From a checkpoint of a small transformer trained on Wikipedia.
Size: 12 layers, width 192, 6 heads of 32, MLP 960 tanh GELU, vocabulary 2048, 6.72M parameters.
Architecture: LayerNorm before each block, learned positions, tied embeddings, normalized queries and keys.
Each number is 500 + 50 x the weight over the matrix's rms, rounded and kept within 0 to 999. Layers, rows and columns count from 0. Numbers have three digits each.

# v: layer 8 attention value, 192x192, rms 0.0794, rows 62-65, columns 0-191
# o: layer 8 attention output (transposed), 192x192, rms 0.0872, rows 62-65, columns 0-191
# q: layer 8 attention query, 192x192, rms 0.102, rows 64-95, columns 0-191
# k: layer 8 attention key, 192x192, rms 0.096, rows 64-95, columns 0-191
v62:414593513559527510493509457479461441516433553526456499496436531557487486497516441490500519494442465527428527603485540476567568534515510545488455541564491573558478465426509515475512567509535494512456488535467560496524534492478540492538539448506519463464514489531462485542591538487448512447537583521578451555462452459549478447469564413531454497443582502506526540493496446543527483460431561510522506527582477513484525509536455465591460582530470437473546521540524460501510507526455476550501445568386422603469496513494613536477552504506512466448518436402484403471489542535406486521
o62:541458498485501535519480485502538524496568472468547511507546457502535538579518521479473439468526513469495532451491445506496198485511550517472511502492505514454487508520523503496473411464493498508501588468577478528475437605546533528483482479514442470496493516491533527461423495459470497589503463504422528433562478558497487560515523560489538480581447485512618447477523520473436518501543500520486558526478536533497528522505556504487510552502563460495506458448473611503551464447487477494485474489463493525539505471483464496494478491492538507559512498497489504544486514415515516470
v63:563500512448512495629457325593507583571467525450509518522527465433507542517485513488552560506460431483484470447430425510518529525507514507531466487443488372486490509495431507475455449475453452515535506535494516460498584519508437476479506495511560457582454476474510517467561513531533490499500435529506530532504558488499520523558519518519524567470460495594532486451546492542469473511458546471532524480550490491475449569463470502496511519541569507513493561493486502546467495506567499615521472464564487410455490492492528426518410461532467466464479459530477521490435533551459491531
o63:400550479565533537455519519380508467398493441595494541489447484535600491544479518493519503513521547596633561526505614467507564438504454499534483558454484476429525504533558477442528541564522577534517440538478470507474505425472512453467505471484465519488578555505506509471468476519567469499526500511552485587494446509503470470425538449492518504461595516518444495563405489413507555508563501389559518444500472532477486523444528479475511465499420504484480516494464484466533515491367516430435452531459507547522511442446537550570544571546512583507504474508481491522474463458561487506
q64:538458476521445443430458487474528445529528557470509466564475489527554449593424471557512540531475572447489439526484517478502487462493501468460545524453480549514464463472437524478553490479435460469549484529488495482461458561474613524483448497497449470452549574543506374503492568417499472476460499528583431474556435565528463492489466581548505559553542463533526569576470481470430509447519522507496520491504461421508498527509439430487525510525518497560523524487502420457412522521531482545556437537403569490477504526533470468550471495496414443543501519470479539500539648440498499534
k64:555504520528453485424464448488527458511478543441603515562471456531514419564479480490479472470454514467471469486521542511487458501474555506466529557521477500500490524564489535463521455448502543484554432515543557542427476527537523446458468513523490411534527522481526413510518490442476439471370482500573456561619508480530496454529477571524516535508532529446465509532483489513544521459442514572581527433470515437535511475507473458513515524502518513498520436489490478510512475513482438594519506506421550507507505488488518474459480547499516491545478529478529561501508547506541491493
q65:441508510492573517503471433568540534543503564453453420503379556459500505504466494501537495449467494505551420524541505466516531421521572407439485570540427518587492533481487549588489522496536497460532511548534556498491491470476488409468605467504436473485558504500498543463488482411505501558508523534521455523486564480406437532517536474525490487469424507532516522452520485504547521469460506474528518534481592481513460505526489465393513460438489418515490507524527455572530561612460505458432603506541497545544516511479462525432523523488532472461514456454545532449446424553479438494
k65:471525475465553519462505462519514596488431566527503467517440562518501533465498424502583444479506454529525412529522498493517542511491497515473511506569459493536558513589532545497498509537493461513492441490460496448492502447581498499517580545490526503526539452455436488484604431467479442509518563460475439556491571472443451506496446497530479486455508519566531527524442393438448490543476546464555479509531529513437543515482467527444536509485555471479512490485524472530518460560444528510439565538545434476539507553510520563446493515521501450479492488465485459507568451577486518515
q66:494394467515493527475535546486440501513499530524479479474454554449552431485494494521554523507466500505465478463489517429540510471577521384505496488472421501603481493426448400484457502514530470542491490620477448601444508454575492541563531494539455467463538422521507510472495528444490518482546543548470474445513377554533505509402486441394537470527530571554489510417488486506424399520542482528488526559482471547516479508525495508516476478415528530483478508465501563486443538446514537545470536323501505583582515597424527421580523503506430470554555548525503600485431479460560541466
k66:527440528493517489535468488460500469581474499517476466508504542478490417473434483532531497465526468503410456450509508504534517515518529436540429482495433565548468499502491473527461507515504481548516564512573438566409485483512487518544501468523463471506498550465493450473521447522491459496523526550513515488544439522451549545495523530461531478540522495581503507467456436541446462510572489484462453503464472483491510473514453530535512439420520499490513516449466524480460539456410499526447475418457474593514535528490510475495514578508467441636528512515480566560470460522491565490
q67:454461494559487382576470504565538444524508448497506432478517390553479503486466605499567495551533413589573503561440512501503489544428498624533513531540593498512492454535530447464491499474456499491572513438493500422493441533564432561507515512530516559557603467377504455552497424516526462494519465377459458481443566454480492605509479474536494419515535411485532583469447472528522498463516423523502426507559478530510564453492541441452460458496393477635475492519508477576545481539459425486499521452465483487495507462478520521526506397610465528515492484486490544499550552536465488638
k67:507557479509476514508535520560538505571549442485519463497472416572522542532515539431507532516498496562521534536438549518442538568507514615508479520537550497575397505534451459454476467405484573504549485459441493516464439515523508566500501450517467533462530527465527540481443485581500528536508445427422544499437497482437514545517480430461540522456487459496543539457510534480505500407447531545499506486510476559529517499469498384442467583481497538565473486517536496588564504506540521511530541537496466483507482459494466502502474445564511467505487466501487553465552539472452458550
q68:494472428421572548464548489488428499437559502491479523504495490467568587509551453520459566456465557459539519480511454461567465489533555476533435600449507586368515571522402505499470504532509512489466535492509501480470523529503513557493438524559475442486503454477553424535520524514504481480546524543444533439522509503515492446514533494480484562534481446515476471512535508462445539534491502461597510575521522486463461622456437526458472550466601498492498499499478475551485526479526538483560509468586479498536461467451521530481484530535520521494523468457481514466533542437482520419
k68:500437474467556535456496522509521413486546519445491516536522561520511522483509490508490522477453507430460490472534455412525467504501527450546468521491507513407550569459509524561537562475447581522480551461466412491500562522468453500480478543507522551464474486435497463512524502533500519448457546522469418454485515485480491440480514496498458504491493502495466460520487538492505524564451494464572512459433544497437533479493492533475539485507601483526461492528514449495470537503482582495466470530505483466479495530486472514502479531524586545488517455542486509566479498534501486447
q69:548429550554546528502560545437555536548488549473454626565518527499478495486470480537457447517556468585559373516579533554507541458572446596465594454404457492492597468581482489511483519487466378559439593481529415480580468462418569593496548411377454510498496555466418429454400387472530443486485474570535435475417508582480439476559480475479544498619522543454436550521503436548530544509509526433417523490524425439448553587471515514465557381498466483519417478481529538530471546463514570434484486430539542509501567498527635456565456466618466462509558518525443535502453558452468514565
k69:502520472513458524529531534449508486450479496505498546529464496528483466533513497495513420450505502470497525525548550577501339511505483528465510503487486480561543482560493538494535473511489453546456523458559544435449462586484511605456491477485452519449562543472539473504462491482426469527497524520503526502506525566514468553554481577492467460492535523512565496526506438517490478440526491572473507513488496534462516546529526543486521481473492571501499435386470537459475513522475443444453551468487518462517526526480520452549471512537514489526510532488407478477562470512483474526
q70:489563524525557514529408407442539542554518442569497458455453550513417453504508500496452474503577483507543417576500442568449517582606472512483527443489479557509503507500573570474518513561553414393479525494429410517590478508517456509505691511399447594486476471581559566470501477518505482474510512448476519468502464461498510497404520509557522488507497437471531541491484404538509456557569452522483449506557521421471436480512543472530440375512460434448484538482418511548581549514496513491600472439464497452509497443559533552433452477508532522497457518486479461550535412559489576584
k70:467579490560496561565476461484563521536554512460488504518540549550479520487531488437479536513539502519482467497506487499479493578569504439429576549513509513591501484493543522467519531510492452422439531477453437495578502491509442482498615508492421505497524479543522581470498519449520433540509445496480540537547484476527459490458507477522500550501486423530514494454538428602412468482516437542538509521632468514540481532517433482547480447479460466490482533421470596474596499477533433515573443514487565470518510494435481509502467479462525508483449452469477414532553467465443464506
q71:532461478537485507445546452421459445480448467525535476435534575524482402492518519523550512548532490451533484515505446450514531553564483431406479519574480521591437480500567526503462496542495491430505487492428453460517497520544585499483556459515483426506425482590457538484514537485461442524496447502543536525500514470456508552527522538516437476461488501548528488517508521494520527461463507473462593508516523552469498444544438518474468435553518558494497542470522513408557511476507550488513505505459466462572475525442482598459447566450494481518509523452421519548506483516536498490
k71:512473540441544486462561417479504427458438484448574522436531472403530503502500508496501502554507489449502430487473501531541505468515496476409580529622567490569518492543496476525462553546487437484557529472519541477515509495542554511557542472447530405550447480521473484476547562473429430509465505469580545476542567474505457519475452540488455517487494475572519476500502545511492496480468476456512564526533543578488471507465509508446470497556531461498533578476494492522490513518535551483545465454463451459529498502444525567403467575471465476522459525433475523587457486510488501492
q72:515401528583536477493512522537499615446557564499458529556524521487448512419485476453546486499505516434542471457565472501515482546543522515589481485505518444469407547518479452516522515506492498432439560481466512526504550431451428494545523524544459505511554490463530519479519424548502488459489543535550502452526469551466516503495519530483562487478493432518507419493457451539463539492562510496543462547536483460484452492456469541431555499479543498575407536480482536490488418557491489453539524513545421481471511481532501502390460401525548490554478520580463468476577469436537548514
k72:471467531552568484500502584444435502515495474572477460578485609451478545521489546525577495538453530488575439470490480532459489506505519461502481491556508531467430455487470519517453462486510571465440557443497555473500526491431494533461550556447493584476534454510540541387486507506522477489516510558493454489578527532455523461485552491484499404505441443554494506526532491560477479492521503481512525486521512463511457505487500528451534478514587513541495522489528510469481454506508441484463523539506488488546500462483423503445493393482497515492473531558511474475522616526470455481
q73:498447614498559410480534449600462467487441558509537465495542512494426458468520513494525556500531587487541485572542478503552515509562495530447528455588504526485478476505592514459481512464531442547557504473502486445451473479464476535529525484551480540490534413507508497464500459436531374441475512491476437479506439567511489401536496554407507570532438457433509510533460428495501458484591564492468516493536500512587491494577442462445466442527545469611476514525484418527498534543499498486566455457500573496424533563525546560531452443502441439546520454459540492494500476521412558475
k73:515471544559546508467479431540524547567538544463568504487539595524377496501553462501524448497524506503536498540535477533537534549497542482423520505520513515462470499530585518501530465435442526546538525484430487442476467457546563575468525473537489471490497471479487458374498453478510385532488450569501547558549527438522505451527467524420466506453501477476508517509494405561492479466466532456515493432493516478489469522500501517503439423524498493537502463540514465456482524529466453512510519523486580490467498515446498536493500518521448477492506468493537584528553472474442467505
q74:454636472458521509543502475488601391472449475491595449509491508416479644528528517540507468543485472561532552458501577480424454492538486619414501557473497541383485594578412458525467475465501573579592533433564488497439513501547518579444536486504490430426482488490490431538491514450542588476513396543515456524541623486412432500536532457539486456550460504485512468547462500458481611466511491503552441528419488500457525500542497547501478607554544473529446479530515534612499534474479523411476504498537500477334517393448496528500478475530551444453505525408507442434435583615461443459
k74:502476509488447556442519451532496401506512465490576511452491484497462521489540474473513437471536487494531541489513524431441483563545494615469512529545537495501483617543381542489543456473533551530478459499570468460428514534563491526513547495502422477494468550498513530551492503528538520484535538507451487524490486385448436554538473451532494536501528569455530425472457519469443568483484515460523609498453548536443509486482444493503524618550529539520492397543490479522449462486493510525489535575515448472452510503499482485503447487525543472449519459442510465494520496533553556484
q75:498536425547596545475575437545526597519441443519452520476511420456443469541540546481527502492463455493492439489471510418492501471557501376440520478534537505548504452562540495444524479527581524500566513467517529552484495489559532512500536481610539537527523497487506523456485464493423486487515450501531452518436561480448509567536526445454479473484467480542544467505522497460562481469423489502507449462511506544501400462494568481459494584420410541417579457439480542557598506559490522410476533424562466528518478522449565528554503532551527503464558498458502552519556461550606444578
k75:438520446488542522505527519485504489609443478501490485450487500447403419503524531476495549497517516520603468493447477483449500505552457460488488441541502506564489398505508497421514511528548448514547606454524491476543490472517540489545535464526547562524510458513461554466479445519416560441522476452477467498442498515446520523481493464432503493454451483594506490510528505467610532502507462474456445488503530596478463452514463524467528568478507465435527502480544528544560575502515556439459477454495499608513509514492517516468493567460501460483558537468564551532506485497528521561
q76:533526505539531488539597479535463517570418545502407491536529443524460390438385520572487450474555374598511457570513482482474544476574433509490482469485477591529530420483554510460464437502451472459446614544350509458610466618559574533527575409378487481606521542535393497496581466426514533557433426494554552518399510532491457559493417569588514499567451572494581574515466480535575489419545532416484542524563481440426554523465490503471543374554392516558444487421463608452506494452474535506469404497438465456617577482519554515525496489528468526472494539432429545446489440446514552551
k76:470568454519508523499530473543527516459456523512422480457488436502521527506507508573521472482470433490477508542426523531461415477467501572418518518498512496549491484482490487500493469470461521473508522507460584440437461605585541517476549481461515451520552546540473461504544510381470522527498481456496523495513535531512483548478449548533522496523469474505610519521485461508471460407541480576538536494523464538509482511499503493469514519556464526494573475425473575485587471533443458470475462460484493419509520466457513557469450508475507536534457575476470501496556458558518483518
q77:519536556496482551539444522512503483461538505500547474482415547446437510543567469450504430562541496495595482456458519450492475560564444526544508518470427580519486559517463422521557475477543513549525517527539434538501512478502511434565554487486490590552472531491579564551500494528521551581495461506487509529469458454492480593484519420517494421592472558516493457507539455440476519548493491539488407537456498457468500496496597423409494477493495523427449452520473506546488486515503545462529462460521419514471513471458517472476526588557597515525516569495548484454490478569489446502
k77:521472464479457531578462500494488526507576527539485405494428535483444470519559518494531465487508496472595524473469480478507558558527412533571551527483516540554525463439491496503530482473504519487514478506517491490498521473514476495500534539514406563496549515466526566546430530470457442555546571503493494499495452446485410548489508494492479455575545519527557467500508468549486506522530509502473482537492465459543567468556528429462519418447425540471498472484463495463466560455504473580484465539555416523546515528481477482522464530490517523537550464436490463513532540480473491473
q78:583453495543547485452533456538479543470475557565469532479533484492487405494468545528545511451532548529453492507510485628543506549500513479539484432532524466503498465497588541387422499519445514482556541464363588462515554479592468496481552507494499534608459533566489539483500435463438424534535472418516524507468583573516504451467463544500530491426500494570557484480436438590540476471432491473461528466559433596466537462480526509516527511551459541491513520409466474420519428536486483524483543581451523434586488478462472591509462481490494553488432530527425552459543452541477498499
k78:548503563522573487525510525529498556542533478509513517467519485423516492459528514482544576546563492521485502443462499550549511439489474537527461458530479476440472480491528455441425508429492456537569535486458494403557542535525503473545560454480555567586454465522516539432455530489505551546499434443480538521532491520496536481493493415445530489495381536533528513467531500556517534462437499493453509464489495576509465464407512517505470495527541536522567574501472509516576485514537536422542423523478513437542504439505450547435462490442471513420468556480520558465457522538505429448
q79:498550518527438492534569505493462525463445449506520424545569516617446473506439517555599411510529439551511525495520522494484437528556458545513425453492486428575536457590450493570509419451553453544429525501579543515474488607463520516519472474473480482515498583401462507473498506493442472495469446573516536518457526485439405558579491526478487438616519532466479498534505496517521503406506511511467529511425538471550515455531498475462450419574526553511446502483522552495449532471525559446471572454528447406494558502490516526517519497514525501560529488508543394543444475505485531467
k79:506534495514483543588509489522432440462420457532512522482454454529466495515498546566598441481456411517514505481461462479468468500486521550478479524507561512613489447536486447528506463455506533453497543486518588510408486598539527461501510512519503469498495538481514509501529527466433532538486528526513596525444463492502466564523487589481486433545569473487571505518463472454468467454506508533497537504445559488496458511504505449537474494560456450527539468495518499482475524497519457522461541473534462467475483534450505535485530439461493509527517479460537420540520474528535493490
q80:547484455479541459516536477457489505489430424478583548439606487468536557474530429567568541522428420623486550506456538585479588512505479580530437432546507439476532524512450469463483471514513506534585517551509504509523527428615412497532519545444498473552493533468483498541460415460466562465437501490504473519443586482446490498476450482535540503489505523495442415456473475477511531623456480418562495523454465561489614434486532514592561573539557546545448567537439532525543541558482450516468510443501502480452479479486585395614498434474490461536474525541452473474475547510503463529
k80:553475479497495473477539559473428482490478457574478482446540529465555501508503506562517544531516458591478586504500544538520542493477516533513449393500496478493485543485453518476448515547564448545529524507495441441536513538497463599573463446437500510566549538525460529470503560561474478462542474466538535490504476471490495530552470494440513474498480555595461449502462515450487505468463484479507517514505382509481559503501528511554539584466546595501448515433463478464507583549520530465507525417491501506521526453440547432549492450510476464480471506503374502505466542466500508512
q81:510409465503445460425469491550506432519516522459484490516510487522604482542507417441561542459506535403516468488501537470514494451450523444484488518569524501517438596504536509407455557491440456437556469524532451495489537573525547480499482457555493465488484487583510482481472511449497420492422519495481502457597449479549526519463531572462463562505577496469484484482590571413533404464476491536509543491556459528506459581541513610441465445480521534543480559490471394472481545500488477559535572514456478560481500571482468531459517517399422442551517511516417544536552541440437557446
k81:519478494496454473418478441534537407468543501420539488511502470521551510512503406408461484452525462429457502561593523466515473514436532453493505529564474430481489561594529542437448505465435482531547486482523528546531535514451577491482505431499502468489413517513448449467522456552468419533490571518569482549627565459480452476522498579518494559534523447494499514501514571431570508475440503600545537486539519494531445524542527488489473453476602467516510557521520479498494547478455445573499570478433524522503500498463475485433500538493423438552485538527530576537469509511448541486
q82:481492485508427432503468428473514467457465438508480499414533459536432480505579606471488436551521493567512582501453486451477569478509436653509506508514590495570420539494465465465516516578462571525530496439516549582498458438534493475525527565593581485545385457485448593516491465527560598485508444423474571560456496435511504553474508488485528498487507491436475539545544600521499509505534471491470504411542429586568487462533539553478435566613424557462601453532478505419547406484494526523536409572462410453527481466382444604471502452454546508506452548520493489488544430485534561522
k82:522463500494536463531462489486505489497498458511437494414556464428449510492542613519488485564556489501500536452480510494487611454550427545477532476442592489469509498474523518478464578542423471504511538520536534539554515527536557631487523539477548520466417462540462566478461526522520515450549448437492492457449516485504481554469469393535476560554540514470416544492547587538537502490471437450460499458529394463516483497530539548522465513546431534482530528497485498462473449461533571485524457512474485514518509516482459531463519448525448496515468556538450529526479448479533506566
q83:471466518532528534515530509406577520542479481449521493483502491524471543543511436512493440499533451509494498454527472513435494545528468520527471474443438481524497512523466494527522482468528488507423469553515395559560512499461566479550517456419435523464503534518516485489443510465458561480479423530509535469490495487497470505534498509583524474564480493480475469543542476468500526530546486533476432488504532421416484542499527492506539445486516522456494492544458533491510493483509552522566513477490388435508490492499570484485457502520505494539497560462550508519513570592479507513
k83:459491466543440547572551525463483481469430457479489495504515486508503471549515477520517470480498454510465495506524471512451492553474449484509472519507481496567535487518500503525491501521473537476440463483505512527487522526498477478519528555468443466432550526468518514557472520432451499516499497540530561515504454525522442516532496569499502450541548458516457439495499477487513482517499465502520544470554471506509449518533525517521523479483487528492522464472484535445471484552476447554503509510511517487534509497449509473476461487518523500506482509490462436489554522499512510517
q84:425521456520487512547519483498568464498521397466519493466482494583500510516534370520568456506502396572551505490498479544448449423525472652519501520502534563510453636569393456492534509509545492501478448567566464539501477542502490497482538535552487450439493545441481448538483474504527542482470403492457526488438473502519438503584506528557535433542456437434488559481541530474418457539597439497555458448560469511499495523546544549519510541510474436500471515537511499583539509555511486509522536438427433389414489430469553540462528438626533445437470429486492431586501527488504543507
k84:482500432476447569526522510497520416503501425451531521461479407514447500458496469472505442511466445488456528556501524478426531492465529514461499470512533486542529595561447521455534479497468511493487491500502546516452516533502493509497511534535480537483463564483534535528496478508520490437485525541506521496422486507471423492592471520598526467525575485522513508500509521494420443501448436510537529422540544508478459487517564478546530572509499526506536450455518505543485520495545524557485539487404504495505515439423465481481532368557538471510491427567410447521548515512546500568
q85:561565468549490591544496472515565529490536512509464493536421509475450566490456411533482491553459421512536534578420493520459502463490484475528556447412486536466535498515544513488482443426517540514514508567483461559549485522554564439465508466456524596570558594539481506489475539454555527523467460445496493535522471539508516473517464511562511430547439510485518532577504498493499505508520529483486480520467469442370510481493507426468569536508433480426492439487483509515551506558405454480473490552475399537509502537504520438581563512496535555476440553450527488414550481570498466494
k85:478529448535466517491497518502509493538538522484463456523495545504422490494504468500477506512501440442546530616515528510469515504508424527510546501468514496502532546592484527466458412541538522534507368522470519500506489493550513412472496441525494567472573545552498488555474492379517528524501461486462451492507433527438482518506448453502618547537443577519540470544536566485504454490515439544456489483545459600495506480512536435502509518551463498485513484504421540495590458564509485511519465484581510468484495488560574480512476505515458544435521503462540474432559531511501453421
q86:549602456499509501442504479466478545388445557451474431438538417452457445527507541470545463394433452444500489415512517463520533529521463389524493443539559506566399460432407434476503567453473511539484534482455471508562583507524503456562538492518520509585499478586481567476509501517449437473505421498578561468475540516495595563492527484522404457473499526451517476523499509519576497506530556483470469535575512536544487478467581459448528494527512437424616567497494536436487499430510531469537484479532510488509503490495460444437495519456513537492575467527488555567536617556568520628
k86:506557481528500443501517479489407508398405507482422517519550441467493451512496492442538509473453481454516413448496541489561539512505464424501517441515450485596439499491421455483431505497468466478493527524490494495470563535512546517536557554484501516547522470483525595505461452474503427463492488436541479490448506526541561566468515512464407451503446471521460469468492471518539547498540503484420535584548448515567499482470520501496478491497451463439546563493501505432453548513462483538533483406515563637621521496511431524444449523506551455494511491465457553528516536503582601585
q87:480568540573506424477489443563578608399523449573437531450385437610466457538490538399566435447473435519479500539512435532484497477502460565496545497543533546460443476453467507451577522491440555493495520488470477508529465519436534496522575508448557524586537450502456592483464435569516560456489495340496549550440458446573587510455566539505549511484524470464499618522561524515422546451606478517452412442535492514537480485518522502592403439469407577476598467489473525426524442507550504524556455562363508508482503500455479519518547480465549570465395427563482523527554418435503453579
k87:466524467535493491547476487509575545481520447525447548494389447526496508526486523395482488503467479473417560536507491542432532507560506516490539424474522423457502503487468516479539529461448521477503515542512626514545499567519525531504571453500478520463514382558544554511498450391506512450478518418457530495464483528560485515454502449535520563499477459471463583484584530536517522463530452555422477495464522494518462479520522450557427473549418576542571550497476489525540452504535531542591501559516573539489450510517466435535509465478519502512437503575470510496528454470504437505
q88:455558509506472486556456445446502490553519476518476453504487472539398479522582447469507421493506508520559438567521534555509518454658482492425538451526486511509554496548479546398508519524531507509464499439504477573512491500489510496490513466476472501485460479483482550494496481423510572478516453523458519528450539455512476490567490492514458540516452500455544529481542515550540423556551487495476520516505536470547482495478544583483459502476433412556523498509483537598535570458459493535514476468511501518477499458515526516530513437506590503468511428511496503502468473495479499503
k88:492528470597464517545522479471545520511497483550399525415496519543420548545539430462585479504478464538547532493482522416525510551565486458440515456535460501503519470498544539461517493512484452511465498489510472523464481488537530510534521497459500497453486561512486497545531445516516496537572460496506572506458555521520484520488475514485516542530456530504515566482546459450471499524522460540511541501573513520477491469521524575530498472505437468508560463453520538504510495417472419591463510507438496493478510478515508542528539484511537529459484486480470493549508407436501506569
q89:435416456427474564450402471502460507589593528450503482531506577469579481509517521454455553443466529492562480475533490516463582499553534439543506576484462483510442458578553537533500602549533524474489388481566496456547514438465481550414473477557546477468559456481479505494506524525530455469517543519595428528529444556520364473486480464469594564483505457571457517501498515483499555552468510456525473468511486481510444518518464509434514488485476449501490541505538452576504526518494544511476552551495541529478490449474461504492480558509451493467480460497472456468434532506504504533
k89:493477451454490513483456492490487516502502527474545502560534529506544540493489450486476483501470539532522395474531544547507436533598494410513480522466499468463524470584533546471519556561471510509499483460538518519573470535544453579425407457549529479519499546471528487466545477506501467470493511491491471525510531520513463493530454504518516507458501516503463483528486516516460539503473531414505506492476473499498518496494489550421506475479468541538451493450552512527451447512468478516437572536526538487499515495527470495508491525524495493498450488539402443522469512496481515499
q90:543524529608474503562576566413458491465520480541489561508507516484435539432533545470467559480502460505553476544471447486530452545511494571454561429532525464457544426474488452467529484480575511538507575485389525460513496477560480541555458582456497475527520439396439504520498503518437387523532512523539472488386537470422526590552515470495517479538560457498496469504470523614366476464457413484447567561495490547523466408400455482524486545525574528523511476494522558532554435539432487445494468484623491468453503463524548449571440452452556511541507522494467473531464552442483469573
k90:518467513570497445515607548482457436535587440517456484430508548482480516527466550517496597518466548488518476525487448448526517500587508494497571486546494503528498443432479457522501527535581522485541570508450446463485477470446521495595475534473478521526530431489551507532425545600417499473573520467489467429399440536496570572465558491451500527540463501572542538518463565566466477534467462475442458548510492502558472502449490494465486516536527514544481472504487483553525521534492521517450429463580538500518469507513545514535473476492574547486513524498468512525494540411493455544
q91:472391528449476490489426501475397490480570523466554494486523510526520451486552394547480484521523501497651521462512515473503555533566513473553481530463487550521493566480500459550485556538529465493485475555509383468495476480484527446486483484555508498512468487518522516462499518527578500515507453550483513422517421504563544468508491473504485490567450500447454527506516432463467539569570578475532513500579498424473512543524500504449480425472494384525446497518507441503489519509497490467532518445518430473586506460516582470508564541587493488497418512521489440544511482534515555495
k91:531458507431455478460487543443484544494525542483526460569531513568481497517509448550504424517519527478532489473483563480493545515469492451479534477520527559516546625484526581560528562513448483511505477522468430493437518482531487532434481501484512557447474508445478532429527562458556413547447503560558507445499502506463456455470480513503519464545529503491487523495461481508487457519518500464444486513566465460505516528558585472494496434460431468483482501442546523465458537516462514470463555473466472460552531489490506514506517517538532493516504420556419446577541514533456480459
q92:462474623509594484515465472474566531519497454478518513439472512491396487491534535534440482581521518535528406526482532591512492508590463553456616425457481500495590526478507496467499480532490485441528544457512434548508480451484509508475558454485519512462453530556539548496438467504478516560493404481411505552492504455525458404451507471530476481511452527480529519551446457498555419569522490530473514535545487477491514546543505482564494433526426503509469485511496516530536524473550487545490454448502502537531498506490468505456422427506511469527554475459497514485500525575492439522
k92:483491567459534550532517449419630538478578474506504544477495538488367490534530502475508536545554508551485561441507533524535495545549459515528530460454478462498482443441530517542519481469447414471483485421494458483499464441465492502487555499531492541510536547536532520506464511546505521567489434512460594474501493461552504453487503473433476547473523535437514496511539426502491498530494430516527507536570492489506557506478471499480539481427439508478488483504439487452560529440433479514518456530451480468466495506517477474429505490493523475513552472437462521460558465514486491592
q93:504457516524502475507464483494429457489503529466450401531523460380539506572499483513428444431428508485476474482569475557555495496454494525523480537526509581483473539575536550490445535521487557540487368527497440428537524484475541613482412433505408420502531418535480452500556548478613433458621377511553491506534546648524418409523513542438564531587458489496534574599500462475518476481552530470509444496524496477478430558500484575513518511503581495567485510492495419530439492458488539536590479557538537484365516445531516530489551527509482459508430482486508480488447485521414564460
k93:512469520547412536504483474524503486558460534485463499572549454545521524485517471495451409473518544430449442521501498545519442529506498495540454516550480525451480558525506523505476513478432579502519435549534466472434491538531479572444452500514431455453458513455522501512546529478523462525566474562476477521537531483511440510529481535486501534525473480463565521513567497520511515473486515435530561458516507485495421481467485501504506504525456527572587452479552496515452469498419444596511508559506556531473511532562461523516467514540577492445506448557531479481497462469525514455
q94:532537536468508561493555498425545441485497479494516524518474483485472550516575473500452468563507501491529559493466480479471483494572461526484521505435400553421489528479476470554543453444522538543495507475506444530505477487445625473511417450466528529480431554508501482522496550485564531579434474501490549534496467484507495491514510482514484508549452579470488474602519479411512547531541576519461490507541509452439502550500503487495531498518519536451537427535519517504479480465510535524555406500461447530470496487494522499477479547463517492486501548451565499475518542550451461472
k94:483415465491515509526474480459525468401542485517527471483491504507467489534568542527456473485510524453536538532497511493525488505522455541493561505451500519473545516477541501540528488508478509511477427518496517494487501468490521451502478523503490493484513455494514466606451477395499481500500508530491485491487455457556421519515475509490485510545533544442471449561496529548565489564506464512460527527514482501517498521545554471478516475539441547457508465529475505428471515507486488502544450495503475515485507545505508489542472581526529565501540495462476511462564511503509490522
q95:452484516559475495545451557522461521511488517484419553504480519472440501477480547500414506526508501495488394495468502464537485506476530530523579501573516465547558467490579458546583478496527450465515491573471604518539514459536328513533572541514501431543549513471525464487534487561445451532561466520551481479435486491420416563506523460495525449537516446512509545466461487546462424486435423511532529488435514501506442473443501450500549540496467501508433552497490502570542546619551484482451531475574520479455503484576463523470437475527527492501530472523498485530437495506512453535
k95:498559553477493529518518509527517516567474500560440531521492507447467534454526564497492533491464538546472415483483425528510478491533503499529563573533493510545485369510504472512509455495501503443486503494402483488582489422471435519488495567572494529554551556471505522399528516618478528487535492531487454471492516466467539516500514496492463479508577468518576508520489478513415453539495467459506465506543532450514523449489412517475529537439454513426446484484503519612538529532531467513443544469523491550515481486517512436454444464515514531496577486449499462467482521485480480569
v64:532450546577424457471440560451537504437549590541441571573480586497477485497506373314455477565579521445474478517565609538561490491520516521458414546444550487474444555534543568457560470503481415480514469437455525489481536519501571488464455493500496503409413526573530546523488490476471522520507549493432498547480647492567415560571470530597479548426500548525522501520574443497505446546456541519493528392506497476412477503570480486457525542529486451584462428483527535539422543491518426484495492640493489462592518524434550546479480497497443552509502485527490413494603457544539522393
o64:480518408364481593517578563564433492517547482467583439430535518456413515521500550512534463502441479536471537451461452412454623574460437480478515530521505470579515462468440404596442457456530547519517433565518475468533533418522477577558494575533488434530500426405520451522523483556429467450561457468500460455419433468435611516455495502431499403557502489494510503470488499495506535477490538559489407540428593535542559455480487498495491498511532510473494508594440472504544570498479574498566544388578489598473521478567466494509492557489572466596585505560527531489431537422502485557
v65:488534437458497565509471469571460402402484514424529522473500432391490512547511497469455537625472445513488495451450533558451515507539512549457494448523499451483572526489448572514458510472494452484546607484509447497520570475487572515471502517493605494488459509537501469563621568480503589494535413533439483585489550509437386495468462519506558552479486524571521505472479425459490439441492515530488525463441474498555403464541536523599538441529492564492482564508539547465468540470511492550472484528391510478601525509521604636415491554521477484467526418369533477591446580583492553379
o65:451490538559500469499524653440489490593442470599531566573492466545508489525428549471558489461485546519546467549531425436505429547443447490515460532520513480438458547433539501445501493529508474502518507508461441523509497464482501533554541487451484576527567422500485514415406419602487415440433634446495473461550502519551634448445588500518488505507511460463384483452516541506460506583445420531538502532476455468511629478587521487528405558393528490557510503471438500506522415613466470469521515435594425601475634623588508403585527409548496489532407541591451450445566459428506438524